Weights of a small GPT-style language model, trained from scratch on English Wikipedia.
Size: 8 layers, width 160, MLP 512 tanh GELU, vocabulary 4096, 2.96M parameters.
Architecture: biases, tied embeddings.
Each number is 128 + 24 x the weight over its row's rms, rounded and kept within 0 to 255. Layers, rows and columns count from 0. Numbers have three digits each. The size before them is the row's rms in percent of the matrix's.

# layer 2 MLP down (transposed), 512x160, rms 0.319, rows 112-198, columns 0-79
100:111130156112117120137147144131105135111120148143116142121162130119155136145101150116157099162079132126117137146151086100141129108165096106144088147179096161139178159141103179156105130092133114113157130119127145092150162142102120137152097133
106:139128126087120130139081107101139156142117144140093149127167097113127147141109133136146144118126157124143115110120128105127155150138057134110120067110130104129081047104172147104054171104145103118108116135144150119132148162130178137150116131
083:147159113135139120141110097147129107137101137101125083107166117148133139120120138125157128199115109133120134124086096215088152144137133123122128145166119108140147134111176141125137134125132110142145129145126113124143143151135096133150132139
100:125098112129166119133117088148139130119130128121095148162109145136171128149110137122129159114113130088146149123148142121131128136098147148136127104110130149138160189129124104082140134080128131115057165163138145123127154121091113132118132109
090:106079156080136131107138146110063140087176137132150142155137113155138116113105163112107101128141094132119135100133151094093105144134136142155098167139141151116121132160110092156156070108163108157142137151141153157103092129112083138142106181
089:139108096121136129090087122130134122109082135114092152131130128102117120121155120152114151163124159141104146140120133137119114127175140170191122151164100095112125114135069111155115126198177142132128117146153100106144095131121127122108094121
116:109122100100124139125144135110121121138148137109137118161150121111133168114172125183120126124094133148134077115156135103157140151119093150139137117110129144135133166128120127121114070158143144124136113082047102123158072073138139129140104163
109:160149136082110112101110150079109132131121167161121133104127156149086161128175129128145124167116109105133112124116155126121126142127134137153142105171114118132116100124080172175139162134136149125091151171154145070128115137151108137103165138
102:104158159157102141113130092137103106148104076137141093114097087129158135151131134127121118134134098148124100119132134164099129157097148132159128142116118114104078130103111104152086113111143179115145126106128118133102122111152128134149143129
079:158162136133149142099117120160142169125104153093135079098128132138146109098162124145129078146122115159093119093152109115125105165118100129108105173102137145117156145140133141156128148119129110137139105130120140154141139107114116195124103108
111:120137146121120152123133129122139128133159138129119115129086124156121090126125085109158106138122145164136143105069122156120108097186113105094154118133103136112140168103105145075135142129102108102102191126100092161139110124111140153121106142
092:125135100143115115080109060081124136143136169080140118179149136142171128148149150106104111144091106121107179134092082100132119110137118130134135151147133124096088159171139151151099173128130125142112102139124135133112128113142160154188084105
098:153127099130148142137114098124083126155125155196150129113130082114113143125122135123133161101084156110112174120144113137128147200121152121166114144142083119133123100137139134109155104127117151142055157126138128156135118098143151087075139119
118:101146132146143150092159086156144116106123113131137119110108078166174129110139076113142072143098159063128100112107124150123148114104117133101121133147118123149159113127115140107148156153123151105079180151128132152134106151128137130127130100
090:136138146121098146170148117142131155115171126139146152135106120135125102118159144111144131114147116128179096145135162135090078091161125106142115153121152112133131103116118099115164119094123122145110106112078116172101116104148108138085094152
090:153130181115138180146118130101163139138151153139107072162115086091124106118147097166136144110118168130093142142163101071117143134116125107137104123111162106196131110150080141161096146133136138188130133095139144112134141131160106122104150126
106:105131101099133152153141086104120151117147141126132129129098133093151147128126158134151105137142092098138084092118107156123122154126100086190114145145154133124140145119142116162094147097092079128123117127099132125151185109102134149119119122
092:116090134146130145069120133147126129167156104127129089123106123114087141124098130152152081118156135144107151112142131111122166102127138130156161123158107118101142091118090183148123137145184117053124162124156120133161115123124114109101154116
105:122162184138110143118145126108119079114112120105172166142144152120105099136122148109096107149109157132136146174135101109089133153127122096106144178142092116122148167139141163090123122141111150143139162155116106182067128106142145160123110099
106:100144129127111085168125122127139108149094096137139145145133165151150147087136139149121099093111122169112154125152140120112117129095126118146115114178105120125117139159135136143124086177109100137082129090156116103149074110128110146116137135
107:129116143092122128110136088152174155122168133110106122106133144122132134183090117122120135099091136168101153117178092145188190147138103144104121162127172118138122128175099121126117124103124152143116146109127123100104140154115112127148142061
102:141141154139132143126143103145159076139148104138131092183166140125102141136140109160113157150124148122133134127153129102079124153152116178175167142158128107112153144112092146120076086148111124108139182151135066097131148131139142146087125099
098:124139133115101106144133074124142162127142096169178141170125165131173125143090119153129166140102106131114102135171121106157149122119166148110112139107112122106147139119098151111121147173154112128076166084132172082105153137110141123147085155
102:150136094108115072127154105104157143125129143113150131093122169131170114102132123137133116113140157147127108108146129128129080125156113110161094141082110123161127138156119171164119115136122141126142129143096112144137116127125126117154105165
120:105120143100108149129081110119111119063123165125112132154111114121105184155132137128108143101146147127096147090126152132141115160105106105186173142107146103106084115105113181119134126114134116171107161142158132124138099135089151147146162128
078:166147105117102115120131097127148144109117170138116146161089110099112103116141172117095136128138129123116132139117102122091103160065118122109111090153110107152161133116113136145142122154133181114149122103122117122156130118151125142085140097
096:083145196183087132165146128135108116136119162098132100125144098114106130108091121163144109121123149106115081113124138162111142179102104138121146128142064135101140119134147147141127151140127110149089085145101157100117110099137129141133133180
113:121174130113165143115088141142124098156176130134096174114118143176111118106108135136129116133136120141140131118120143073130085117122132177120132139164112142112127138143139113129093087082122100123121140144112098096110142146098146156121181114
102:159127119077124152136153107182133138106109137162147151120148158085148108157083080096118068178153134143142119122099119111121137142162154121152124077141098145128153102116132149129138126112108159107121089171095139139147104117130102160111089112
109:148116083095126136104149146173080152158091113158104160142147118124119105138141159124169137155086104126137150098104118115109110113139156100119157132114163144077129115096139085155098156119164109104118137153107141102110177127142106142120131117
105:142119140142146127129125102131101131130121175090097102134099114191112115133104105134136122154116105155078084128165131110108080144126127134085144148136122100135145107137191128116154162141096122109097140130096119153142146125132119164161112119
113:087117130186142069088159173147110132131150137114128093125090142156105118112123137134152127179137135129136120137139123116128129143152142117142131145147166151169120144123115087094110110094126153134178122166089145127162175103107170179141134114
109:139117167125120091120113119126131171147143094167149090140101123104145142150122136084141108098152108105117118121146133166121154158119144172151110138101185133110117078132143112113139118071123102147153136155135141114114099131153103165112111111
079:125130113171148121138128107143120114153123150084157121134116142139111108095111167065112132140144155091134127126147138139096130155131133119151126120158128113075135145147094139126146151150119108107104144128133136123127136123126125131107130126
100:141132092131130124131102127121151132122116117149087127130121133117096130098128154083160095126123154121165148113119156162170065096080135111188136160142160102106130101122125110126160152134134125131110087123141087127149088124124155135155136130
080:124123099221092104162118102149144112109121129147130119166103119122093084088162150103128125150153095146140120164159138089138096134116120141117113105148166127132143146100108123134133138163150123120139186158145074135076124118127098141135141147
090:108155123102108135148083161114111100156132130114050109141139140146112120170141111187093125098148132097121133144143195120094112118153095081125159177112139131130149090131149097127145146147092121124082119119120144143166128180144103119095106135
079:095109126097131091104117135143139177142129131108137082153095127143183154141112099166123117133141126140107148127143127099152131109138109096144136193135088100103110115113104127127122118132093130130109138127171129109089157115156132152143154143
111:097148128151076065145135101168127138144142163135110139146121119113148190112091097119163124111125175099110110141166125139130154149101136130160094158134147110105132156120081100116091134083117127143112139127088144130128174139143104138098144118
079:106123151134131110147148157153128158093142105130124152120096118194102122175099080153188141112094155081138090208122131142116114119118151096133095142157135115177146145115087127157152103161143176125109119143087126132150106084171109158143111107
134:103161132109154105147110147119164142123132116121100158131116074154118148148134106118154122184162091122126121151105159087108104155143134161192098179156147134121111129122127098146127165124077119148136089145146084151126134121133158133120129109
086:108163161101160124109095162084110166119139140141105142119131151134129148112119128157089124153127128152087121143133152131076117101153154117118120153144099178111110160120117128116162118131149113155081102115126152150142176118141105145132114169
095:131108120135136129116123126115172166106133118143121123102121071073088129108142115134153107129174161148133094131120129097155106109119128126151149141158143088158120099151110187148131132184140134115154109127112059149140086119160125133132133089
091:142137097123122087105142121135147133109130129100101132117144140125147160104158127161100118145097105153116093124121119120200129113188073155155149132114158154141145164151183114109106139141112156096110085143096110111124120116141103126127138168
109:117105162144112125088117157087157148134110101146112113125084119126114132169110122143186100109146115148175122103079115103153126125136156150084127150130123142115131138154096087114171117156120110118144129164138118128134108138125103093129144120
093:118109123068155081152131141177100157159131138114112105089106137106136160122079143166144130153106112117152141130109118108134152124110103114128123140140140124128121125064089110130132141151163153100105135140161103123114117141148132171140118086
078:121136122171101083119116152165131109166127117125145144151109138104133142144076137112166105150136110118132144102149114159120107111107097130128152126152180137140144106126107100188125130128109122159090178110142134094091139160130175150105166108
096:122158099097189140110124153109158132157161131137169113145122094132137148135140144123171164132121180117151141143128138119144099131132129126122130120100113094158152159082154118100122124122153129116138157120085126095131121079173066141094109164
102:109150099121154158109144101143123126164131100110135115124100087138088080089109103098120106171129125158144147087096118179146153119131146163121099149130137162140111153122142145083135142105133140093138109161113111179162154132081143155111117167
093:119095106107120113110136127096098144107118135150082090128070105114150099185106095092113159108158132107164081137151133130117136116120133125133126181112158114098123161188141121145130102105100106146144164092118138128144140096167145108126143141
103:168108133147134153135085102116124156109081122160127120119106104114122140151159122111102162092145067180136098123126157177122104113121106108094112112115129111124168110164117173117109125099124078125102134159143144114128111121141128099105127124
102:121108156168123096109113114112115083097130119113125117135107149107138107085127110114143174109083130122075124130152172084116106166140144122126114116104138159144118125093138153121123105149144175165119164119103135187084100119118093139119121142
093:147171136130139133153144134106161146162128105074164093120137167115105148116129102095109089136134146129181147127140070096135139120132149141129132113123109119142117093142095112166139137154097142152119103112109091161119147107111143130129122147
096:136150118147092116158135116100164090151177166154111110166101150122128126132182147115173143116132131137121137119167122081101082141089146176093122139118135115128166128084136123124160147135116089141145055162093130114160116114151096146117122101
123:186120104130123128143093117124125143118117166122117151160124145110150157108134120150124134128109136137123158102118147121139105128151130124090096117120092150127091138121175128120150125150127144112115173100131156115139117163131128106128142162
120:122132093105133139153112138098114136109174134139105149119157126098137133115167143170159134140132093099132149076144139077160139129139113122155102120157131098131179155139071114104138164135125109119118098135136150109145055109090137119144129129
122:128143176117135107103136165135090102122133149127125118094155111151136109113054139129109124112134127121120154132101145116088149104101149126190163134155155105164141054105136158105129068115093137137137129129122159131085163116127080130128142142
106:149105126160126110142120112158112156133088119075136123136137151143120123154123135114119122155141096111093150122088131117136121153162112142154167084150164149130106175154098124110097156090164119139119062130131139105134114123143114122096111140
125:107101150148140088091128137141098110142145137146178115123112108127129109095086111152130173137100097145150129119160111127139059160110153156127163146176108129121137107123116134122119101117103089148086119155166107163136123141139128136150173120
107:112112133126140104122127121148101124123137136152132164145123127113122134116126129137150139105129148150182151141104106129159142189172108123112139100081135120110117119126124094175142104129166133133119130136071099072121125150151137091140183169
115:156112149136124127146175122131126082120140125144191160112136122138103110125151103115153130129135089105161122179100123099131101141134156150107135078189128116115189132092109126131154142145124096116128117081125117101111129098126162154132116104
106:167137126111135160116161118126125126112134135165143093114142152117134150139142109088075093150121199133147138154137108107124109130129111109117152155131128136092159127113116144142107124134167135093144132138140149102132132150081106099109103136
108:150134139108146116119153124164115140108100132120123173143117136141123161108100124133107100099113112187130149086144181118174120133130133124124136140106100122123115129139170131084163136151158140089102172088153131123070044145101189126144102101
096:143111137120109148096131112117082111168165115156076144115125114145133093145154128164131128152066127133086142173135120147093148102116100119162080143141095129140147133111137080136100132136140146132113146136113122167153163126098108095134092105
102:162141105104115123116161144141149149118150154098160124136118109125111125150112116155139162101135116139137147145083095160144122125125116099143165163107142095089077124153103118153104114111129162116123127122134084117135137115132166142144127110
097:166142076101152150134143128141140096108110129148129147132115121108142117113075156098163116085141103140168133121140129104106124101144164162140151136128141093163120100124108147132090135106154139090096095121144099143147147094126122145106130138
105:143150119126116154117108118137141115183197112119128135139137100105093125135121113087116109085130100136124085167130140121127125124159116132053122132149172147159147140118182154128110107121143102119137135102150147121162110101104101144086145152
099:161101111148111082114166137120135115146158104139146139139108184136168070111101125125110107132118123153148105118108087139097086099095127171098150129123173199131128150138086109143105081138157156127138081165117142147112094116127125129150145136
082:146100132117110150146123155111111123131138147126078098119085113117175086129129101115163162114144156115159076120087105131112138097146148080139123140111156147114155091128148088155120120159147187125156104122125104110096133103156130159141124135
090:104153100171155089125138150140170156097092139138110095125135097122122156151120106135129132184113151132107115129131106099130105101175134134157117148130094091124102121104112153143133166142152110126108127109095123138102107110136165107163139116
115:099141156125105156130125099112139133125128113079109106179109125125071106097155154153118138089096124172151167137111122122122120112095139104116131163100104145124148118135085127167136103179113133162151137102141154101164124140141123080071155110
098:125149071102116132175106123143130146091158117177149120134136143087128139129150125160121146123171095119162155161100132083121121118146111110095157129061102147122135108139095142141147142113116138127129083088112136147110134128140153116125141160
107:121123136121143146119149131086114135163164122153202151151100155138116156123148118115157160113143133103146094123127092158095109128140112162134096127105149139114137135095133097106080157095138152124168098097117128132107183116105110100120094122
089:141133146140170095129089126122157121099145116161119111114122097126128132136135100143121118132163190120116097068138171074126096070146118131173130124124150146113123134139122186123096157213117130129098157121133145146087086069132137096153135104
078:161158111153142193103096112089097104158136122137143143111131121085060143123103171159143096129115117094115156145113150131113125108113157144119165160105150148104146106151156149084150113133102114111153150112127155112086131121154065143104071117
103:158116088098175147147109167118119171158130115115122119168108168129118091140128121146116136148140119130143131156111155133131139150139134155098128080134111109139174129148080090101161184100120113133127146181098142153100125140131141129143129127
100:062134156136124060130142148136112147124132143134120169153129100140141095172117161176113129096113100117150139139124128131139101102077132137163079135117123112091106143130137135101148134156144165107117147127163137088104149138133090092130129102
114:102148142142136139132163196137141117140104125148150130139115104143120115163146122118154143119159103118101158113111119095155108108099149172119096132119070127150118114082143092107121159116083099101143147101076155121124135131175148143123140100
089:111072126124179105142141123130189135149107134132092115101155117167127123133122146129104140156117108152110105120139105123150122092111122117146151103150129114105079139164137151153158139152121073121135086105158098123160163146146112122157145098
093:118103132089143113131146105110141151160129159128112107153154128090122084143138100114114125126106138164090156182140116115126134147136127114112134102143140096132182181140131154145122114157121132113135085117099165120121074121132113136135134130
122:109123122123139121149133116149053165179141107133116140119154142094123103128184147114106138142109125126127130132129158174117146141130108146125120134150165158107131181118099157137135126128114098125069127120141113127148116086182121117118142123
085:101109179132139115101102140149107110154119145141121103095141083093086123177108118117105146127094145158121117079162140128169155124164088109115121101129120155116180144121107094167143167100106153120152108128138082107143153105140118111126127150
100:131104108117147167127159094122101164134086131144116125170105107131133108171121143102101122092114119089136128112144115226103104110118130116142150124104121155154106086128081123104100149167128169186066120138125128156104117118145144140181130115
100:107114108089109126157125130094148131106145123115110107131102114142163147130098120152160151114123179160107164113126108115157126106133129065133146139111128140132083108119149159176130154123174137154125122152142098153088149145111122114093178118
119:087115108141134136155123164124141142159105145123128110104101099143126102129105127093135142088121102099138145130147138123121129126138147126177155095111119087154145115165127134111153084113126136105124131102158079100157163074106140174102093150
091:102124183124122139124143149099122124157145125098130117135156148128150135149111129115146147139144142108154154105188121149097121121121119092112119148126137118117178106100160151153147120127147105129138085118107122111134153115142117147100155116
103:071125112139139105110147151099174165132137130107141112154084145143149133122107145126123144134095118148146157145102088143156192074117093118116143124139103115145134119126140152151149154101089107147100137125102104137143138101097163101136077127
# layer 2 MLP up, 512x160, rms 0.224, rows 113-198, columns 0-79
098:163093095092084099150099106139134139128133114136115168160146124138126087150083140122102141181137153118108109126145108125120138130130139174140122095069125064122109115142153141114115158109150113136143134114129122135166113142135152142120124108
091:098141105127140180120142124109100094158153137120100161114127089132127149156126122104121149098148130130133136121161155169123117138157121134089128130119141141114104134150107095118116140111129125153107114108136202106158108147144126075142171100
097:100131174161124154133124125124121145074128132169075144128095103147112107102109145074167148118102072137144152127143136130095126139148123138111083144113137142098137126113153140103154149098147138134117155116125124121093119119117146096114198128
104:107097131108098136129137125096084138105152151121126127160127131118118180144138158132094090143137108142108117105165104119122103192126175172167143152088110095118143101140085151170125093147124142174146142103101140134094179106116116149103154155
085:141101090162126177075122149168162154134135134105132127140100139138090111126118106086110169145155143085105070117154142157143136101123170095154154164132152160099122120124109120082143109150145122133104150111141122145094105166123132103108166123
122:104114090116111084131145120152146117101093134146117100135162125121139101149159151126089160185102086121118134142158143140118121111107130129158118097097127163154126123113067101120129108120093148135188152123104113102150086121110146146145098123
120:151107124160152099101146178111154134152144131145126144129126109118118095092127134137075129197157124149137107145117080162129145103132089108172140115107141104147141136124154158116107135160107132142072107124100135112132111148119123127144164121
102:169109124104141145164127120110120186150161126133138085129088093122141112157109160139170113114097097140115141152147111132151144150136118122127128108166142103174114099100125084145141105101123111143149141069154123134122128155128135114120126106
089:098127171102115131144172145117139115128128105124128116159158166123152136113173157163159120132162126132085117098122096114102133128130149110105142132110142133113135086132107088138120103074112150137091093126117118084174126137142106146154142130
102:132139166163095117132143110075071105124106121154140114115135123130090129102161145157115088162120120166154122158111117112141103143109102107132144137122119131103141148159122122098133157096143147154120155163096072117137142099121135125156121146
097:142112137125146110142155120085134132119112135099174124102120142101118167118127165100124126135174123178124107163109075139119117098127071127131121200182121139110097149099175109138119096122109127114094149109149146166109099143136116113144144153
096:136083098141109170111084097125126081122159170159137094144148131089134115144139109165131133132112121166132137081131132086149166159130122134180155135104078106115100118154108122116147119107100129121148125115167084160146156146149147102124141155
121:157157147121097177082126111096131130129092082158106082095089110146105101080143152151152112117112139118112106136133121149133086149154105140139112108129120152127162132110130144127123145061124154161102170141124159140143148143149161145131123151
088:147119158098135110164128107146178170111146114162156115138101142157138124115143136173144139138134101131138079124163113142120156132090100138123135097119130150103161146118118146086189136066108099119108129106105081135135090118149130143116127160
100:176153153105143144150153131102117120117129094138102106100139106122166113126152114076091120147106127066123137133134098093166132154107119176123126085118119128196118117134092141160132113124150159171154120128139129109142174105167116121152104084
103:121117126105074107100155098109139176149109157128160118126115074143095154140125113102144140126120124154145095110108085116171161158091115123149151096123158121114140111139109141172159126128128091121118116164130090160117099159127108116156125109
099:153075161158122146141084123151139138148119115129121137134129092108068139140187098156096129135163161064106135174148111150152117097080135092155176087132180119132098137153147101146127105150123106099146127102109155161160133121129120159125148100
104:136143142116109115126150166100152150155130129131143110091112144114122136158134127139150175149112118139107109158106143089073115147111110158143107097194134112085118134100138139082111153129177094162134136128141144127178172130132126126110124190
093:120129149124140120135090128120177107139104153141182131129126083133142134148147126117144104110173112134140111150103138121117135128082118156134119140165132161118135104141156101126084080109118131136127162208137104116097150148090148125148119115
097:153130153105154111105057150109135110152113108129138119128105156072126110119160141148118118150098173112122091101144136137091164121122167118163097148170135139160148160123092148102114130158095120170111108122140115130117099130106117104117103094
107:153102155120129140161143140131158111114150147120126169142153143152166126156128110102123086139140129108132152114132155113161133141141124151164173100146139109150170138101167142132123068103133180155156186126104072114121111174088114062124129156
102:123147084118103156116143106114177192103110095095171116123135157158099123112139129159126102138125103153148132097135145137131139114061156151139108130136080148114092174143109093134116115160130168111111125108098127068095142125124136107142134094
094:133144101164119115110129134160172117095089108135120114120102124157186133123088190138113143177125129093136123125135094122106075135110125102148081154117112154143130107146112109150150107148130145110135126155110126125084120169128131147151141127
128:086091150137108092137081097128134072110155124135125121141118120129100124116121097134140121125153129131108136090099175138076181110161153164131138159118129101122145094080171176132108114143159120137097158128086158128111086182122145135132139160
082:150128093114073159098087128132159186127114155135123145121103130122125117085184092111138117149156130130146104125109146126116134129128131116112137106119131131144152118094179121100088103143100115137140171165099145136182143095130153114073148099
086:156158144155126173130173092145111104098117156134113108146137127131157132108135100147138144112137130156092123159136123101151118108091128101088142172138152160088162116166100132149143115111110183131127121122105113107129086158102131163151149153
114:140112126106155164127147117119131136159134124085089177109094121143176133126081160145141169120139134136123171177112109146163089168132134162145116132138121075124114134149153116116133091119111126080139099126138163108113138151081175122100137091
099:141135123138126107117145147169144136129130135154112111142136122107122118163135136091119125161129124114094101123131091113130132145155169150101124137168102140140150105130081146153099150138115124091168073186117139161094100081121127131134104104
117:107115058100122097124125123164129151167111106165099149157103103152101111159121154155122131171102101149122124107114160094115133106094175142128136133142172132092125116129156113172128142152154126117130133128140136138136185160138101158114118087
115:151161157141189113101132101151135152098118138108121163092094128174143148141131117119154168136148135174075140167154112102113103149150139170099114156163124127120148136132109145094112146105099128104104097068124139124153154162140105133177156103
114:135091097144128117130121161133134098083107180083172119097090098171121123145128109107103140146093120102121114123116149126108088087093146165156145107105091158136155137128141108146149118135115141162185111144137106094186119110119131174107127118
104:153064114113088107111143139126108175119133122160129102152155111143134120142121140145136097074158097123129121093160115081105173143122132149136123118103135146085119107143136089118134114110097118164153151149170153138096122109121141151079142102
076:165124146136063100159145102124157138106079137154107117121142093127132154090102130160169130151145107088133129140107111117125077108104152139131127116132135114091174163150117116110112094098126133114114136116101141123088144122105146147129167136
091:099176108130154132159153103075174154153120127126092184134156113131132106122124140093123144138188158066189108135096107110111157123099148101085134152113138143152116101123139095134122102133109122118109155148139114100114117140124147137111127112
090:132117156119089116140115101131129138122085177131096146139113120118142162133119115081164139079156126114160143157110128140149095142130100150143112120141117109105169144136117113131149100148088118167119143170095059181124114151131124148113120139
084:113121117089147155130126115125147131080158112148111155126129144089156139112135125104144127134112104193147150088169116087159124161128108140139127107120141113162077150118108130104147066135133116158140151132124151098144148108143123127139155163
077:128150157124157116118098127106126127130136176109143150087157162120115133145146106150120108130061124126143112115096146136092127087135101154131137141155120123122134114098153119100144138151103113127104136069137135065131163123136120124122150140
099:134118150095097109133162114097133158110091075144095125165115116140120084113092128122158171103111146123118050110146128130100184148120098116140149137163116105114141101099125150127104131124130081088104118117150149159125138122146102138144140162
071:121132154162147146137111142115149101121122173111127073119094148154108101109134113140107154163088124138121111136171143144142115073152126111137176132135114170151106095172086156107112104116142136124110129120132155135140142114116183131156140105
134:119186148136119116112129144097146125156145125121110156127141122172134150137147145122115096109137131090131101141115166129132082135166155132122078141090113127151175149142105099130147186135097151172109133152098086145147110139130114124113131115
090:174145156116118126132119174115086100145165104143125146084106129118104172132109138131128136132150120157101085096081137108114119090130139139110141135164042103115129133099125163127102150139176146158157134132151149165112147126149099166163132148
085:130097130149167152150126092155139167124117140108103131135086103096118151118161113135148132145137174109163124145144134069139125110132110132118125126125131118139156153115099135121099140185173153123147086151130119174133121081129129120142133120
086:146146162137125129132147105152143090173065069175092117121155098127133122140135128143112148165144112077154134168131125113118177133090107133118099108095145137138122131122164100090135106095110122123104175155149080097117136144131138158108111156
110:106151124108115142118120128149118159142116092096079129120102160162139118139122157121140144110150131089123149118130105092154105127117187150097117124119121098157133091188156135087139104121162154092100122122141110142091120167112149109162133135
094:133132106145140132150131136119108135172137101108145085152152144123164121141119143141152153132138107100142116142125148171148128178160122114079090143160123120154141139096103152160139095137137116158108106151127094143158131121137129118089135127
086:112117136116160127126111100123122118097104137145155113148078157155104123136070106123109149146203142105132147119141112108126069113127112139144088132147092142124143160153114150120147099138135137083137133137116160161123153130116113143111150201
104:151123071079146159116145102143097137123119110129158093117147142120174145131157154116119151136136151149138112072138125191124137097115155129103097124122121094146135073115133095125153096118135154147124155138098124126128128141142137136103122119
104:148145125122099169125142134147149108125128122109123109097143122148079128110094118106111108179156110128161132104107111125144169117108119097137136147122112145131140101142129130128159128072112142111111100129125057181169159169157108137125177175
098:137171106134070117141169122144154132127134143102134131131146124118132133138115137136221101122087101154102108076093125121131118126176126117122179163134107163150194136117165169094142126131133137140144124122148128117142158142140151123138171151
116:111139099132116144079102088128124087112093087143077129110111115188143121103155155147144140151142112114139168136119124129128132107159163113129132126156136144105126079152141121125102123094149141115148122148139135096115143121120137109128125082
096:106086124155184124107124105135119083142119117103145131096102143126125160114104166141073176116133134078087111119141140113132113121145111119100133142086137156170128101147115151093138106126143108129121144137099145158133164135114126120145134152
091:130171149113187114144132085131127128126140145147134130144166172085137125103109128126166128124108101150111107129137101123089081136152120146083145084168144099131123080136114137140126096135114133172115094136107125171125125162119151105121182125
100:149143121144092112102185138097157105110153150128112105136100149119137116100134092132135145128149132145145150103164143087108094129120158118088111131086151119145131106153108154143138157107070147122156108132100110171137109117171111151095141120
137:136111110117155115146105161135088143135151131153117155143123126130134143077128138153099183169111136112105103142122132148124132105160085121115142134108120143071112174162161123127132143115158142127118140148150122117151125175148108111145150134
122:140128112128138117107137104124116116099123105108141100119144131120152146150136145137129148136145087162172160070169123169123141119108114102165092094156152095179181100150103150117142123148081120123138143174140127062148085124113111126114152123
120:094108116144145116124123111140131085167113138139137140126129169146138155106076169146152138118120123114113155123123138106130132112133084060163128125115111133159100080126106156108104116165121095145149134140115101139127132142108133121134107099
099:115136134146112130134097152118125139086086152098139078100121126109140100118104151139124151183147116115141130153145162143134105122181120138153121113155126161105108105137099151142112173126170127144125141057130111123126153104120133116120140092
129:124144093118080114086189144158187123116108131102170158123123142135147124147120111169136164153111098112130116124117162138125114165112107132140132112119099171190091085129144157122138111069116103125105115137148106135110124131092131121121132175
101:132117142105129108109131135154147134101093122124161124128161146170125086145169128136103093111142126104131139169084123136128111164142123118121157103132110145158138101109108133185154163131157124095160144127133112138113136116108097122163137166
106:080124114132107129116130115140150162100161136129131104188114139121165149151147114131157136122110104124112110138093115124142100155140127123144146071167138121156181046144144131126121121121105112129147140109147113106108105140074114113125110114
109:149121101131155150121130144134120112088119118165118143117135116112123145136120139101078081119101129104151133154128104155119062113182127132130109161118129133081177128107142131129135104114173103147150116147142164099146119199126148132110124148
101:112106115123160130113130105098123133158114092146134137140169084143100141162096095138141132159135119145103154102175111105184109140144122132125108113088139111151101113100143157106145111162147164045117167109119137131061085103154143120128105123
098:125128121123090156067117111108151168126139102117156091111121079147112120138134153150147094172108134156135164171126126128125136143141112163121127082101130120154173123075171117107128121149099147136122148159156105164161129131081129102140129114
097:158132132130106116156081127145127140136146133128117127116178097144133082100160091135143126098151158124128100141083122133167145126151118163142123108110102141133117139107146145154109133140138123156116123127113127124143106092139151118092137103
096:147112152120162114126098104109120134129074146148148138100109137115169110103154124148132129087114073119125154150105114121118138112128136167136135148130120116148091150111156100149120116139172161107151139100130110079134167105072094118100088150
111:114190128121109124145112084159121117154131095115153127146115096122162123132107111166108136116139105149112075147105151153118069123115128082120143093130114156174144088137145107093107085081129122127152186119132125113126144099132108189128174097
102:145084086170135114125122120129134135105182110106140114169114156143126103112108127146124106109103127103121123129127110135127082126153115149113146129145088189114157121166113183082144110150118158174172112150155121142134116166140121157129115116
099:116123113109109129117137143141155122138132151129101088121084092144126128130085119081125176145121108118096169103151147094086148082136118088123125131150125116135147124129158126165171088155199130117129161126156128130112160114155100124103163134
084:104121123151156130168157128082132152110100165138146140107082108137133132126177151144101108141149129140176161111109126140113145138151146123114151084116124103110104125101125119132096098142146096107115079138139114121161129106101142106183136075
107:082156074110087137176147182118154113097136091115134139164167128138151106160126145153153141181121144117151099123103144134109122080117106118139143097117113110110109100112120133131127108101127131094120121123095156111150140113079136105093096134
090:125170108115106118133095116121140125091158157146166105133133171148110118101110169174106146176137119121152104171128118099136156107066167120124136111091164118096126113120140146134113090150131145100056113101117128131158133147150144162074076127
096:104138095166101127131128125188116176083108153131094123113135136073106152135154165118135126163147115103135115137109127120183150134135132131112119148110089158156096102171141168100108122122120098105112118118133111075131095117144109129116126158
081:088114134105120107100116115123159157123129138108096094038145053145123138132172156138139115126129142167095112142142125139124128109167132138167157146136154110125165101156130111112077132160142126128134080110141134134154104127094125129145150139
085:176135131103163164120118120110151142116134116112129136117115102090122115131156210124128121124137139143140141103100127117093149133101110101107128130139100115063117150134179148110174097185088120146115127107142144091104112125132141151095105137
108:141148086130147130106124132147156153112061087149167157106111108147129149156137131141129117149152100127166121133102101122092150154090121116161096118120130098128147111129110138134168113161146136111139155163147122154115125124143070106124090136
101:090142158159148157106126141122173115121174133123137177119164116147093071107152131100145133086174114098153122152141126136108127099128119145164133121090137123106109151090147141158116120145153067109117082140121147128118080134138141138113136114
119:114084101096093097126134129096118155160105115143137143124145197118122092159106126138173161103158107130092154093148132139135139128133149167117111133139117090137102114114133121083190092101130157106129125110110160131091118117150154122120139123
090:144098091088148124109098115137162056073143141162131099086122138153129125093147142149143098186163105133103118142131105105161152117166128131119139089153107106144115145128118169146118134128156117128156130108144128131166108139141144120100138122
083:109161120123090133135146135112122158139130134139110076145135121139113107126127136180148150198097111137099173142140143127122105142140151119113141104132115146156127105142102153114126077100177131100178098117103083145098093126112163153111127123
121:090118151111165110138118110146071144121150105132123134139141143126138133150135115156109125166113112117085114140125159165112153132118120124116112111157148167117130137112120190124168149123116109110089132114117112153151158095200145120107141126
096:117144113171178157129144116115119120107112139101096113092162107185143129152164158139167128122129115105092185178106095126122146151162131147147078104114118157111087128133128121133134147146126177085151130081163124084145120139122134183106126157
098:143128159108146157105122119130129104126117098147112112142077141154135136146123136149108116126116112135133119144143147173107088096094167156131142080132114171207099096159128148122100132172120171140133103158149146117151127137123127159124113121
096:112134109148134141142091109116160156139173112144117170150152072131177089120127141146163091114137119121112111125138156129106115154109125145138088096139112160143146149124129154121145146110114121146132097127086160071130093102183132141138115159
104:178094096126125145138113136166078138134105134117118120169128132179082156125146146147124142135115143162150163138159119102137114161154117108192137111119114116115165122142123110125163086099129143118133175113134106095114149127128101116152129139
096:110110064123122166125147090083136083147080117148127077140096141129095099120109162171141141129157078112153137115095158183125157136159122131150111144142112113140122132117103119125136098109099117150149147094128163148114150157126147098131129152
105:111117109120162142100157105115121172111085109111151142123116099136140104181140174121158135143108144115102123135122127132120104079073122100090149142098111117129136136114141154142175119120119095128130142154092117162194097080142139117134140117